config = dict(
    n_layer=18,
    d_model=256,
    n_head=4,
    n_kv_head=1,
    head_dim=64,
    d_mlp=704,
    vocab_size=3399,
    activation='squared_reglu',
    norm='rmsnorm',
    norm_place='pre',
    norm_eps=1e-06,
    positions='rope',
    rope_base=5010.0,
    rope_fraction=0.5,
    qk_norm=True,
    attn_scale=0.167,
    bias='none',
    tie_embeddings=False,
    parallel_block=False,
    extras=['local attention windows', 'shifted keys', 'gated attention', 'value embeddings', 'hashed n-gram embeddings', 'a smear gate', 'an embedding shortcut', 'learned residual scales', 'skips across layers', 'capped logits'],
    init='uniform',
    init_std_qkv=0.0356,
    init_std_o=0.0,
    init_std_up=0.0356,
    init_std_down=0.0,
    optimizer='adamw',
    lr=0.00313,
    lr_mult_o=1.37,
    beta1=0.9,
    beta2=0.95,
    lr_head=0.0432,
    warmup_steps=442,
    schedule='wsd',
    decay_fraction=1.0,
    decay_shape='linear',
    final_lr_fraction=0.0,
    batch_tokens=65536,
    seq_len=256,
    doc_mask=True,
    train_tokens=318900000,
    steps=4867,
    dataset='wikipedia_en',
)
Each number is 200 + 30 x the weight over its row's rms, rounded and kept within 0 to 999. Layers, rows and columns count from 0. The size before them is the row's rms in percent of the matrix's.

# layer 9 attention value, 64x256, rms 0.0969, rows 2-12, columns 0-127
099,186,217,227,209,169,200,194,182,127,222,190,223,168,182,220,211,165,144,226,236,195,181,168,231,244,264,226,206,221,181,222,195,272,217,184,183,180,152,186,195,224,249,214,171,172,214,195,160,212,183,197,165,210,200,200,221,225,273,227,173,157,195,217,167,177,186,131,226,149,176,193,210,176,222,221,142,191,185,243,193,186,257,183,239,230,157,209,198,167,170,194,178,219,225,256,153,178,228,238,231,229,181,170,181,203,236,159,226,171,158,218,201,209,220,144,194,205,169,226,223,176,206,206,208,267,209,215,190
098,173,183,213,182,239,229,185,182,203,203,191,222,124,190,203,189,218,260,211,212,233,186,200,221,177,204,215,262,210,175,220,176,162,200,180,197,203,264,212,237,214,232,191,240,159,181,225,195,229,234,283,194,243,194,192,236,225,235,170,243,211,208,192,175,181,186,203,206,226,198,187,164,201,187,172,177,230,205,231,149,160,218,179,232,189,205,213,195,185,193,190,232,156,247,129,196,211,195,185,235,158,194,206,251,270,209,191,216,271,237,184,240,221,191,218,216,216,171,191,159,224,203,251,196,240,170,234,212
106,181,188,178,168,205,233,185,190,212,257,178,200,191,155,265,164,248,228,222,197,163,203,197,173,228,155,222,217,196,216,229,227,189,227,209,177,203,253,198,195,253,221,239,131,228,165,212,223,234,174,230,174,200,230,195,187,162,220,220,199,209,197,248,174,214,241,160,193,178,184,220,207,167,175,213,158,170,238,185,220,227,125,194,218,177,202,239,172,223,253,212,204,184,185,160,190,276,182,209,211,198,208,200,223,229,222,209,164,193,205,233,217,219,203,165,174,228,219,173,201,190,227,242,222,251,205,204,262
105,226,142,181,202,235,227,212,200,208,164,226,198,203,172,216,201,203,181,266,181,195,222,202,193,249,219,211,197,201,161,171,206,163,201,200,154,236,155,275,212,253,165,255,128,242,208,204,167,183,162,212,232,166,212,171,206,175,207,231,235,184,197,196,231,164,202,209,191,178,203,223,206,186,207,177,174,225,196,260,163,153,222,222,143,191,186,244,180,185,174,169,188,203,182,174,163,218,214,202,207,200,201,168,236,186,182,145,217,219,169,216,164,203,231,177,145,214,244,220,168,177,228,238,203,190,255,183,177
094,203,188,228,220,266,183,196,176,193,145,207,193,168,209,210,253,188,195,275,143,164,194,198,166,241,235,206,221,147,210,113,194,160,207,183,241,200,189,270,215,183,221,224,172,229,169,185,242,197,200,224,157,211,150,247,167,231,195,179,184,200,183,204,243,231,181,232,200,197,241,203,182,221,216,203,229,177,156,215,206,200,174,159,165,203,210,226,156,185,252,198,226,211,167,185,224,226,223,156,201,195,198,215,207,220,186,212,154,182,167,214,204,200,181,200,158,200,221,145,180,183,189,170,224,196,182,191,187
100,169,234,230,226,231,215,199,214,209,154,175,182,233,176,192,190,180,147,195,174,184,216,205,234,187,219,172,202,215,187,224,196,204,148,226,163,225,184,195,169,195,181,174,227,176,260,149,187,165,216,183,199,182,208,201,185,235,208,219,159,224,222,203,208,194,212,190,162,231,215,248,172,252,259,176,226,193,225,203,199,223,228,186,275,204,262,144,265,180,193,190,194,160,254,205,203,218,168,174,232,206,191,174,158,187,184,192,232,185,206,175,221,228,246,168,256,203,184,215,212,245,151,200,167,203,217,208,223
091,248,170,188,206,195,206,239,216,169,228,247,174,145,212,233,238,165,321,206,186,227,246,218,152,224,210,253,189,169,203,226,213,166,210,192,176,153,195,156,242,232,170,215,202,164,206,186,156,154,212,181,158,174,226,211,221,185,226,233,215,265,203,220,264,196,213,229,174,230,238,168,179,209,222,219,236,213,243,201,191,188,213,169,175,158,196,213,188,223,226,190,211,239,236,177,247,248,163,204,189,168,170,222,224,180,171,195,174,252,165,169,156,116,157,187,196,185,249,251,201,226,246,206,135,163,219,228,234
091,159,251,197,252,168,207,248,192,170,194,153,183,186,181,182,162,225,170,221,163,188,232,204,184,178,247,246,219,198,223,202,221,234,135,186,212,163,207,196,220,219,220,177,253,200,180,202,200,220,162,191,193,162,235,211,219,224,200,164,149,190,207,177,204,220,179,168,153,256,233,241,267,181,235,144,232,139,151,196,204,222,214,181,202,207,182,166,179,227,158,256,198,183,207,229,222,216,182,127,185,204,209,198,198,200,204,182,198,215,200,252,194,214,252,188,197,210,206,168,194,134,186,215,148,221,205,156,175
105,229,202,202,155,182,199,201,240,226,210,222,222,183,222,194,179,208,152,189,195,198,232,201,158,174,165,183,254,190,248,199,191,226,162,246,196,179,201,149,229,181,215,180,262,168,182,252,199,162,194,203,181,203,161,181,200,249,203,193,161,165,203,193,208,211,167,190,186,222,200,242,236,182,164,147,184,154,194,135,233,175,200,193,205,273,215,212,249,201,192,226,147,197,179,214,227,258,235,223,187,191,193,183,145,152,227,213,181,225,195,225,237,206,197,133,208,179,154,196,268,159,195,191,179,201,200,139,203
108,160,214,225,162,135,193,200,240,258,165,228,181,145,174,243,202,145,174,188,243,202,243,214,201,231,225,204,246,213,173,173,218,193,256,158,235,161,190,213,208,181,249,247,180,167,151,193,207,196,218,176,201,186,230,211,189,195,260,198,141,241,198,225,226,199,201,183,161,201,243,228,193,194,220,187,214,164,208,168,229,222,218,237,159,173,179,213,192,167,208,201,179,196,175,145,175,226,228,188,234,149,229,238,217,245,224,177,230,176,219,150,186,211,207,251,196,181,198,224,169,248,186,193,177,174,180,221,171
120,232,168,187,197,236,179,261,149,188,230,199,191,176,254,264,139,171,184,215,130,230,175,224,176,196,202,203,160,211,187,264,205,239,185,165,203,290,198,166,197,240,186,252,278,182,185,216,244,185,194,274,202,178,238,188,205,209,243,179,257,148,208,226,219,195,169,190,169,204,143,260,232,191,189,192,199,172,190,195,183,193,183,184,224,191,267,240,217,203,204,213,197,147,189,224,245,170,219,219,228,192,183,196,233,198,206,183,211,230,168,158,125,202,206,172,190,175,220,199,188,201,180,177,208,171,190,209,182
# layer 9 attention output (transposed), 256x256, rms 0.13, rows 2-12,66-76,130-140,194-204, columns 0-127
104,182,174,239,255,165,170,196,162,203,190,194,248,236,175,144,226,181,248,162,217,210,183,181,281,238,229,175,216,233,162,202,188,159,175,200,227,195,201,285,205,204,196,178,182,228,180,220,226,206,220,202,201,219,160,202,241,214,244,227,148,147,213,195,189,192,237,209,270,182,199,171,186,151,158,203,228,200,162,212,175,230,210,131,195,212,159,208,166,150,174,196,249,228,208,216,179,213,257,240,172,240,236,167,210,194,197,197,232,240,161,179,213,177,186,187,201,185,199,212,151,234,173,154,193,175,144,190,215
107,178,188,185,252,205,207,193,241,213,190,214,186,189,171,230,150,230,210,212,215,201,177,236,195,267,163,215,224,231,181,195,233,178,218,203,176,239,235,184,214,260,173,221,215,159,196,234,243,217,154,210,207,208,257,169,201,174,182,180,181,223,190,210,214,179,195,191,205,238,151,207,197,163,178,157,187,245,178,203,163,164,186,193,212,193,182,236,165,211,191,223,216,159,202,149,190,230,242,207,231,196,234,243,203,201,196,174,209,216,183,183,167,154,181,201,221,186,161,214,189,211,165,231,187,226,171,217,255
101,171,161,169,249,182,229,213,204,183,274,212,143,199,207,192,83,244,193,163,204,183,182,182,223,186,170,215,211,200,173,214,252,250,239,155,177,201,221,201,201,274,226,233,143,189,192,191,180,204,181,193,167,166,221,177,198,198,222,191,231,168,226,220,216,207,206,211,166,168,194,208,257,169,264,199,138,190,212,189,221,171,180,183,241,136,206,211,181,175,231,201,215,159,286,214,209,262,161,171,231,178,234,133,259,207,271,207,218,186,161,227,191,234,207,216,211,237,219,196,224,167,226,162,173,219,187,180,226
103,190,202,171,181,195,141,188,202,243,212,203,212,193,195,224,209,192,184,204,212,173,236,168,191,257,207,197,202,203,215,201,203,127,189,210,188,188,214,257,184,218,242,243,168,289,202,217,225,207,200,194,205,133,228,229,223,172,265,204,216,197,218,241,112,167,179,176,179,173,171,215,162,173,198,212,199,239,209,251,249,221,155,234,174,208,191,249,158,181,237,218,183,234,196,294,169,226,236,243,255,197,147,172,261,244,180,163,225,212,240,159,209,208,233,99,176,231,222,214,209,187,188,218,209,209,218,200,224
090,214,145,229,143,203,188,234,221,258,158,192,209,142,204,229,221,198,216,202,198,166,203,210,189,200,212,187,202,178,161,153,177,190,207,161,225,245,197,215,223,209,209,240,205,223,172,170,240,177,195,263,241,197,175,229,186,186,154,188,183,212,269,191,176,168,157,186,187,181,255,218,155,241,201,213,257,202,181,205,206,213,182,194,207,178,172,170,194,207,231,181,210,199,190,189,204,223,226,214,289,212,209,203,238,226,214,208,159,182,219,178,249,227,200,242,178,196,251,136,224,216,151,214,216,195,157,170,193
093,178,206,171,196,158,188,190,224,204,206,171,194,238,187,134,178,243,151,214,156,213,183,179,226,155,164,141,204,262,165,170,169,182,234,199,239,149,200,196,208,215,225,232,184,180,234,177,234,194,145,172,148,203,206,187,210,143,146,207,199,218,223,212,177,210,237,225,263,137,212,152,183,193,247,199,170,202,188,172,216,223,201,215,190,252,190,192,170,209,233,198,140,215,204,196,225,224,178,177,198,218,165,197,154,189,190,163,181,158,191,205,205,155,178,242,221,175,224,179,240,175,182,164,199,175,199,194,193
093,181,173,228,194,218,248,148,206,229,240,234,149,200,199,184,219,178,194,209,186,258,248,170,252,242,195,169,215,224,247,192,179,209,197,214,227,190,233,212,231,259,200,157,207,260,186,173,159,190,245,206,242,154,204,227,204,224,188,221,186,181,151,193,231,249,163,185,218,189,198,222,194,211,132,192,223,223,239,187,223,173,164,156,203,196,186,180,169,192,187,208,181,225,150,167,244,243,181,236,287,181,167,204,229,207,204,235,185,188,202,202,231,150,177,164,149,181,197,197,178,193,211,290,214,218,256,231,232
100,230,191,189,186,244,175,254,194,212,218,158,215,193,183,235,183,154,216,213,161,220,203,168,225,186,249,208,198,236,188,195,221,175,217,172,182,211,176,141,240,201,174,224,162,188,161,175,221,169,188,165,212,225,223,214,193,242,206,207,212,150,241,231,185,219,171,150,233,183,209,205,175,216,260,241,180,199,185,186,212,198,199,238,247,200,188,216,225,191,218,198,230,271,225,237,204,151,186,240,200,238,157,202,145,216,193,299,233,198,159,225,226,227,244,161,213,204,207,175,171,180,176,215,181,175,235,207,145
096,239,168,200,241,192,210,269,234,207,175,237,139,222,262,218,178,167,204,198,184,159,178,179,152,193,213,246,207,211,286,215,205,206,183,232,210,181,179,198,199,260,160,206,226,205,173,203,169,190,173,113,177,188,190,192,189,195,180,277,200,145,235,172,214,232,163,205,173,254,216,222,184,219,199,208,235,181,137,230,211,217,181,201,185,209,214,250,275,222,190,215,193,191,201,197,165,208,185,241,203,206,192,197,227,180,176,231,198,223,201,218,155,236,224,161,148,154,214,230,173,215,224,219,157,219,217,171,180
098,148,193,221,208,138,172,170,187,250,188,185,166,205,180,271,156,176,169,153,209,236,200,179,189,285,252,194,203,202,174,237,220,207,177,281,189,182,206,161,245,194,267,174,211,233,185,207,190,175,231,214,234,176,152,186,216,199,243,210,187,223,233,240,199,200,159,192,186,172,210,258,154,202,193,188,208,218,225,161,164,248,231,206,221,265,160,161,189,183,148,190,145,216,167,201,154,226,223,222,247,179,212,175,205,192,224,209,194,228,212,164,249,175,154,152,194,238,214,212,185,240,240,201,183,205,238,199,168
102,204,157,198,257,237,150,229,183,210,215,178,184,255,166,182,227,169,208,187,173,201,251,245,184,191,197,208,117,202,245,219,167,216,180,153,213,206,209,199,201,267,199,226,217,217,206,214,237,171,224,173,200,162,211,202,153,159,246,180,192,158,185,201,216,218,207,228,171,246,182,203,228,178,158,191,194,183,195,216,157,185,169,140,191,170,243,214,197,139,149,192,200,160,168,259,262,119,136,237,163,238,216,187,228,176,189,228,214,208,116,222,167,179,224,178,176,206,211,216,174,233,234,216,238,224,193,217,218
091,187,210,245,214,179,229,217,223,209,195,221,236,248,155,158,226,194,254,213,182,221,220,224,234,212,208,196,192,232,195,202,200,186,175,160,213,231,257,207,206,178,238,175,186,224,233,236,194,190,210,202,195,231,225,177,249,197,183,194,214,196,225,212,156,202,230,193,202,228,177,173,140,163,105,200,200,167,200,186,190,239,169,129,163,124,198,194,173,203,167,215,207,241,207,165,145,210,247,239,170,176,230,169,206,164,228,164,244,240,181,180,215,141,189,256,227,256,224,204,217,200,197,167,229,156,191,180,199
096,230,210,187,212,195,176,195,200,211,231,184,203,176,192,169,216,283,189,224,179,161,200,240,232,195,191,161,168,202,167,184,208,237,166,261,197,175,219,197,180,241,211,174,244,173,172,249,177,222,136,184,210,199,147,197,235,231,169,207,189,216,206,201,205,251,224,94,183,135,203,222,207,183,183,219,199,236,244,203,165,202,185,194,190,242,135,287,172,240,177,161,163,186,199,176,199,148,164,219,174,189,213,227,265,217,237,187,198,173,228,210,211,141,188,156,170,181,245,234,213,190,197,208,195,237,159,231,203
099,195,237,225,157,211,211,194,221,200,159,204,186,223,250,206,193,204,175,213,205,216,193,195,220,193,165,186,191,171,221,218,237,248,236,228,175,213,269,221,175,190,225,228,142,234,190,174,181,221,184,168,177,228,225,192,192,282,202,150,215,174,232,175,219,212,172,191,167,171,223,239,226,169,206,174,195,188,205,195,215,151,172,161,191,213,221,190,206,175,200,190,185,203,287,195,211,230,176,206,173,206,198,140,264,201,232,166,216,136,221,187,207,241,199,220,179,222,187,133,191,261,218,147,158,181,188,149,246
106,212,184,185,148,200,215,198,234,181,258,222,219,206,198,174,144,188,253,184,202,190,204,203,201,195,201,189,151,147,224,177,242,194,137,146,224,185,228,197,192,160,194,191,234,165,170,244,230,254,162,247,189,161,201,237,137,184,143,198,183,225,227,227,201,170,203,177,236,218,183,215,172,243,210,195,172,193,214,224,241,206,196,218,179,192,172,176,200,233,242,193,176,209,249,226,228,213,208,168,265,192,167,265,254,216,183,219,218,210,175,204,189,193,212,173,206,238,223,152,251,151,184,174,216,208,225,235,252
102,221,182,201,198,200,226,230,247,259,171,204,190,151,217,185,233,221,187,173,170,193,180,199,234,159,198,208,209,185,210,184,169,201,236,272,215,228,194,164,211,188,178,238,242,145,187,162,193,172,197,242,214,187,142,283,152,164,189,204,249,215,254,187,139,184,159,183,169,189,124,200,198,189,187,206,226,189,166,151,208,224,161,195,230,188,202,188,231,225,252,208,230,174,155,175,200,178,192,164,262,200,212,219,173,200,196,198,159,198,208,190,160,156,159,206,217,188,218,163,253,175,164,219,238,217,192,167,218
105,243,207,197,201,227,171,205,199,177,201,173,213,194,224,214,208,170,214,252,191,203,228,261,161,165,202,226,173,183,246,217,224,258,134,173,263,175,201,183,226,233,211,184,221,219,181,231,230,217,178,172,185,265,228,218,129,147,169,272,237,194,226,221,222,164,163,200,251,189,206,228,224,202,160,223,196,205,165,209,205,219,227,211,189,238,191,251,159,235,198,187,215,156,185,223,182,192,216,205,208,193,243,298,147,147,176,195,191,219,211,196,186,193,145,233,153,233,191,171,205,183,228,156,194,261,200,188,108
103,181,181,226,186,176,242,184,201,214,220,212,222,177,236,163,200,189,228,215,213,235,191,177,234,193,187,223,182,175,188,186,157,183,248,227,211,223,185,236,174,195,168,234,214,163,216,188,194,189,219,234,191,209,180,228,213,184,198,234,245,192,177,176,232,225,200,187,202,176,223,251,185,173,256,227,187,217,251,208,192,145,177,87,194,219,150,161,153,208,264,192,145,228,257,189,235,196,216,218,215,190,195,183,246,205,172,212,190,217,172,178,242,171,248,165,221,139,134,192,202,210,178,211,159,244,185,231,181
097,177,212,178,178,234,212,179,220,189,196,173,219,158,200,235,150,201,229,224,171,224,204,196,222,158,190,136,167,169,170,213,225,186,283,186,181,215,176,167,172,205,173,231,174,188,211,223,270,161,203,198,217,171,226,216,205,192,231,213,265,197,223,245,223,150,225,227,198,198,173,194,134,227,247,180,161,208,183,140,157,232,179,233,249,193,219,178,200,110,210,205,148,234,229,227,220,179,166,203,206,206,220,193,123,185,172,226,205,202,220,194,185,264,204,230,234,184,168,174,192,211,182,214,217,170,211,256,204
097,178,187,228,185,172,222,181,226,212,187,237,179,201,210,202,174,119,201,218,147,234,210,206,183,203,198,172,228,217,148,168,177,147,189,208,226,183,231,246,163,200,198,171,228,196,211,213,297,210,201,235,201,177,228,166,230,169,188,205,223,251,202,192,176,172,188,228,171,184,216,190,157,134,205,218,236,168,207,213,167,227,133,156,194,198,185,168,179,167,234,175,139,238,210,166,204,205,192,222,254,196,231,241,188,220,109,216,199,214,203,212,195,222,178,215,204,190,187,222,195,220,238,226,209,163,219,242,163
114,223,173,237,212,225,207,284,168,185,231,202,161,232,216,179,185,215,203,178,187,211,146,226,261,200,152,175,205,238,206,182,165,177,223,204,186,201,207,195,201,211,195,166,196,179,194,198,177,190,225,190,210,224,175,224,267,256,235,208,272,174,214,164,225,190,203,134,186,210,199,243,169,189,235,223,199,163,183,202,146,198,189,167,184,209,138,179,187,232,146,233,208,190,224,235,196,179,162,207,168,169,240,175,165,183,187,231,238,185,172,211,214,196,168,121,200,216,186,237,228,215,201,150,172,182,186,202,232
093,201,181,240,135,179,167,161,217,195,141,229,222,172,188,206,232,153,238,197,167,148,184,230,197,188,191,199,169,165,188,164,129,222,219,218,186,211,188,217,210,241,181,178,216,233,256,220,177,233,210,180,233,220,162,219,218,223,200,218,273,246,199,121,166,136,232,167,213,179,227,265,153,225,200,210,184,158,202,205,163,183,189,258,172,211,186,206,207,193,207,186,209,250,223,185,243,190,205,165,195,179,238,207,183,214,213,188,174,199,219,228,209,226,163,158,231,233,232,243,273,199,188,203,248,184,232,225,221
100,189,177,189,216,206,245,185,164,137,229,206,245,215,180,223,227,160,187,201,199,158,173,217,230,225,164,163,259,189,221,138,168,213,224,207,159,212,227,244,189,216,215,191,170,279,170,206,163,241,192,195,197,182,189,181,257,245,284,193,212,182,175,201,129,227,219,197,238,169,187,162,196,229,153,166,196,192,201,241,185,197,187,191,191,216,181,172,151,193,198,192,198,220,265,217,199,224,183,256,240,204,220,195,178,238,184,176,210,214,135,183,232,185,205,181,191,195,116,204,288,161,191,238,197,183,162,223,217
098,186,210,175,195,177,194,212,232,199,191,193,238,180,164,252,211,227,216,168,161,236,250,236,209,176,176,227,160,215,172,231,223,232,191,213,195,207,203,193,222,262,215,165,240,205,175,225,220,174,147,181,193,208,238,163,234,175,181,223,255,184,196,191,149,221,286,166,211,205,174,180,204,140,161,185,194,208,182,192,135,206,202,172,231,198,216,183,184,205,137,234,218,175,171,204,174,152,221,241,219,196,246,241,254,236,211,184,233,230,177,182,211,200,201,179,177,186,238,228,227,214,153,161,267,215,156,205,229
103,171,190,195,167,207,193,227,266,175,195,198,205,182,196,212,118,268,193,194,216,178,220,199,159,225,217,227,167,237,191,205,254,188,202,173,194,242,190,224,164,277,206,216,149,234,191,180,169,230,210,236,193,203,195,232,182,231,188,186,197,220,241,189,165,202,213,181,190,212,217,237,160,209,213,173,182,178,176,259,262,167,216,192,212,103,197,203,146,205,202,200,175,216,251,205,200,224,176,226,279,223,154,167,295,250,232,184,218,157,187,226,248,187,271,173,225,287,216,169,217,212,207,177,231,223,172,212,262
106,179,171,257,217,198,192,179,193,175,205,225,159,206,271,259,192,183,207,241,192,173,177,223,145,242,176,205,212,214,212,193,157,230,144,234,171,235,203,225,197,229,212,211,186,244,205,221,257,204,228,203,231,166,200,195,186,195,213,212,207,204,218,168,175,157,229,185,205,195,180,269,153,198,158,177,188,242,199,248,214,224,156,240,214,203,138,179,176,181,195,185,156,217,171,190,161,171,182,209,220,201,130,233,252,209,187,205,212,219,198,139,222,212,193,189,140,231,254,174,220,141,270,229,226,197,220,200,226
105,221,166,181,190,229,219,232,210,241,182,187,213,137,213,208,181,221,162,227,196,203,161,220,183,199,218,233,218,200,178,153,162,197,168,215,200,247,195,215,178,199,172,236,142,251,182,153,187,214,238,274,206,196,163,238,177,253,222,204,181,237,215,180,152,158,135,167,242,168,186,197,187,254,169,227,239,182,183,241,237,198,200,180,238,232,189,192,202,188,234,262,197,201,162,223,220,252,193,214,277,224,153,177,212,223,184,226,154,161,159,137,219,177,205,175,174,175,253,166,208,189,192,224,185,263,225,206,176
098,191,251,192,221,171,144,210,243,198,187,213,224,188,117,225,188,228,152,257,170,165,197,206,208,192,238,164,227,231,197,221,235,246,209,255,169,236,179,215,184,196,228,212,182,162,218,160,203,120,199,189,194,222,243,165,245,218,220,244,143,197,234,193,219,177,184,211,205,214,226,198,187,243,255,210,208,227,168,170,215,169,201,186,213,189,229,197,184,207,184,214,177,217,182,205,191,181,231,206,146,226,254,139,182,212,160,231,256,216,222,178,228,178,235,196,215,164,139,167,252,225,134,211,181,215,251,233,246
091,198,177,195,195,212,218,168,208,210,185,174,170,195,230,158,229,191,230,202,221,231,217,125,227,181,251,211,157,166,181,217,255,208,244,212,197,209,170,230,238,168,155,174,182,178,147,195,223,139,209,189,228,177,228,246,183,198,160,226,197,280,200,234,233,154,176,168,232,118,234,251,145,217,218,217,201,191,203,185,185,193,198,139,221,184,161,164,186,246,224,159,234,176,140,162,251,216,188,172,242,201,165,206,261,174,207,208,161,229,213,193,176,180,234,219,176,167,215,215,141,209,217,214,225,239,259,212,243
091,195,210,190,212,218,190,215,221,213,144,194,213,182,199,233,198,230,196,243,188,150,239,213,216,173,216,243,234,181,222,157,223,156,242,210,199,183,184,144,176,196,196,215,177,204,238,178,182,174,183,199,196,204,244,227,215,197,199,203,223,228,217,166,253,217,196,267,177,233,190,253,194,191,262,212,195,165,171,147,194,234,221,262,217,179,260,196,183,240,204,213,218,190,219,261,257,220,163,181,180,171,198,233,199,218,181,228,172,144,225,194,168,274,170,173,240,166,188,141,208,167,186,207,221,136,211,172,193
103,223,209,225,203,196,221,254,220,189,206,207,210,216,197,220,188,202,217,136,222,219,186,200,171,215,188,202,227,218,255,191,208,175,194,245,181,183,193,203,152,211,163,236,205,189,201,263,241,160,172,192,210,220,239,203,148,227,189,188,176,170,231,206,289,214,165,201,225,254,164,195,207,211,179,180,159,233,165,247,135,182,202,198,199,176,177,221,241,191,214,184,178,163,275,212,177,221,218,224,164,169,143,170,190,160,187,216,264,215,228,259,193,240,200,211,215,132,206,144,200,197,212,198,176,217,157,145,196
108,142,157,255,280,226,224,232,195,242,197,185,177,210,179,184,202,163,192,158,200,209,251,224,190,283,201,203,201,166,197,204,161,235,148,269,214,234,189,236,203,209,200,226,230,198,155,186,221,200,207,193,183,223,196,190,221,200,232,199,209,201,209,239,245,182,167,217,204,180,147,211,202,172,173,200,220,204,179,157,116,199,173,168,202,177,167,177,137,223,202,171,200,188,196,189,200,180,190,175,215,174,240,191,231,185,209,195,181,168,201,158,213,214,209,164,167,249,198,204,208,179,225,186,214,199,205,211,178
110,216,183,228,217,154,153,184,204,191,188,190,192,228,228,247,209,235,166,194,143,222,211,205,205,244,200,203,170,186,184,215,265,179,196,194,168,200,192,192,218,196,237,248,204,255,243,199,277,177,205,215,206,189,194,205,158,209,240,215,208,172,241,218,163,174,173,194,218,253,206,206,198,241,169,170,237,178,186,210,227,247,171,160,211,174,215,195,175,116,213,241,166,242,162,202,235,216,191,248,186,189,172,165,225,178,162,199,191,173,195,204,209,167,183,183,151,164,215,166,224,195,219,242,184,263,204,203,227
103,247,175,227,241,254,228,193,209,193,230,245,261,236,234,192,250,190,201,179,145,166,180,170,225,151,158,168,214,214,212,208,224,190,249,187,257,179,226,216,188,264,180,164,182,175,206,246,145,178,155,162,162,213,198,177,235,232,225,145,169,176,254,194,161,230,234,167,231,152,142,210,225,166,165,217,194,145,214,253,153,206,173,229,205,207,213,182,237,194,214,181,231,214,241,217,167,210,190,246,213,170,182,244,199,180,163,182,225,222,166,189,189,232,214,207,200,197,165,215,256,204,206,198,198,177,121,196,216
100,168,190,175,172,230,189,211,206,178,188,179,189,163,186,224,186,192,193,161,185,239,228,193,210,199,183,206,129,225,167,227,239,227,231,198,239,213,184,215,189,271,222,196,234,231,166,236,232,177,161,187,245,230,271,195,186,188,234,205,252,240,180,220,182,195,183,185,197,208,148,193,225,195,213,207,157,205,202,280,123,195,216,178,211,152,232,209,242,213,158,227,173,203,192,206,179,165,250,243,249,200,209,226,235,213,274,206,209,229,171,207,234,223,153,221,151,177,218,201,213,234,139,191,251,188,177,171,243
110,194,195,192,157,219,227,201,205,193,199,157,155,177,215,249,142,214,206,160,230,174,193,164,171,214,169,232,190,228,213,190,255,222,177,157,154,227,210,233,180,230,196,232,192,251,216,184,211,231,222,219,229,169,193,193,207,254,190,195,209,163,213,259,175,140,211,210,214,192,206,208,139,237,207,184,163,168,210,234,226,197,227,201,214,123,207,234,134,190,215,164,211,178,207,237,197,208,180,249,245,147,191,210,246,246,215,176,183,159,178,204,210,197,254,177,179,251,199,195,237,239,207,194,208,211,174,171,249
099,211,156,212,236,247,187,206,234,210,191,193,206,185,264,161,191,199,221,250,219,209,216,232,201,207,208,207,194,236,175,162,150,219,193,197,149,161,217,248,180,260,186,214,124,189,194,198,166,221,186,173,199,220,209,155,226,198,193,202,216,224,249,180,166,161,229,167,196,204,185,265,187,144,158,169,217,234,199,218,247,141,201,212,174,232,164,160,182,211,184,195,197,243,168,186,179,191,186,198,234,258,171,217,244,262,154,150,193,206,209,140,215,202,175,199,228,199,225,208,200,198,235,241,143,204,229,229,179
097,219,143,189,177,238,205,239,234,229,144,206,232,181,200,218,189,200,219,239,218,145,218,231,180,182,213,245,258,176,160,144,176,169,173,204,185,217,228,228,198,179,174,187,162,239,181,169,260,154,193,244,215,178,209,220,179,230,139,192,183,246,230,203,201,195,209,192,187,194,217,224,161,217,236,199,219,226,163,217,189,182,201,140,204,208,171,136,203,246,227,227,222,158,200,206,217,215,197,149,255,224,161,214,190,214,178,214,171,228,247,190,134,201,179,187,204,194,227,181,205,199,188,203,194,211,248,185,173
100,223,215,231,202,144,150,199,253,183,222,211,215,205,231,239,197,205,246,182,126,184,194,163,258,167,150,172,219,197,245,246,272,259,206,149,241,164,180,176,224,195,261,205,201,207,238,196,208,146,180,168,188,221,228,195,218,194,201,204,198,192,248,227,141,202,201,209,264,209,202,178,157,223,207,233,206,224,157,166,232,193,155,282,178,227,178,193,208,193,181,198,178,256,186,194,173,240,203,199,186,241,195,213,162,191,160,215,238,217,200,197,157,133,204,177,191,182,191,176,218,229,199,196,228,193,218,212,231
081,199,199,208,208,243,189,178,168,201,162,200,184,141,191,220,226,215,216,215,171,212,211,200,224,213,254,211,206,153,213,116,159,209,188,207,223,172,175,290,249,210,151,178,184,199,186,150,183,198,248,209,218,199,228,230,172,175,201,232,185,223,151,181,218,198,200,199,210,178,264,279,180,185,152,193,232,204,187,226,226,136,230,168,235,218,175,223,190,249,250,193,232,202,209,215,212,147,177,173,180,193,176,194,225,142,215,222,186,197,203,159,257,221,195,220,185,192,204,208,173,163,220,254,181,255,231,237,221
096,200,243,216,194,204,238,271,214,252,152,196,167,160,198,183,155,253,221,220,175,138,221,162,249,184,279,205,222,176,192,190,235,210,217,221,226,192,199,187,167,208,209,195,229,207,210,173,199,171,180,211,182,234,183,244,263,265,206,196,219,202,211,208,245,250,192,222,175,232,200,241,189,232,226,194,197,174,173,171,200,214,220,226,239,186,200,226,127,278,228,228,202,189,237,217,213,205,152,134,252,158,166,173,239,240,170,198,217,162,214,208,152,197,245,161,195,228,217,173,238,203,189,258,215,173,162,202,177
108,227,145,201,231,206,209,197,178,196,169,183,163,182,214,199,184,189,204,167,159,204,164,186,183,225,195,198,224,253,188,186,184,170,227,245,149,258,190,219,167,191,203,213,224,172,194,195,230,184,228,208,142,205,195,164,217,193,215,225,202,173,228,143,190,216,200,224,182,214,211,186,190,166,178,151,208,205,149,208,244,227,135,192,215,197,241,237,181,170,215,164,134,220,242,208,169,227,182,271,180,199,202,207,179,219,141,255,224,147,201,153,143,250,247,230,186,129,172,201,198,230,161,225,210,179,162,227,187
099,191,188,238,195,197,220,185,165,278,205,149,213,153,108,254,191,87,198,226,237,221,206,211,273,298,218,204,215,182,192,215,242,224,191,229,215,227,222,262,195,228,175,202,226,183,203,209,234,222,209,190,245,237,213,217,205,231,210,191,191,176,157,241,224,225,204,211,139,230,200,205,205,204,203,172,252,206,222,180,212,165,203,171,223,165,208,182,127,170,157,199,232,207,166,197,198,254,169,194,211,232,221,199,208,213,226,216,193,165,194,190,202,252,189,200,163,195,200,194,161,191,132,236,188,173,230,195,159
119,240,236,185,252,197,159,228,186,221,200,196,222,214,223,161,187,216,199,214,161,180,183,149,140,195,215,216,133,217,183,201,252,214,171,207,202,168,209,181,166,198,152,158,185,221,179,168,198,170,217,225,198,229,219,200,197,217,160,202,238,235,219,162,190,195,222,178,213,187,224,209,257,178,193,188,233,163,214,220,228,195,185,197,264,226,182,192,162,151,201,206,227,218,147,185,201,202,222,217,180,267,221,213,179,214,200,196,200,225,151,170,203,251,190,216,203,168,186,195,194,204,225,198,205,210,229,190,173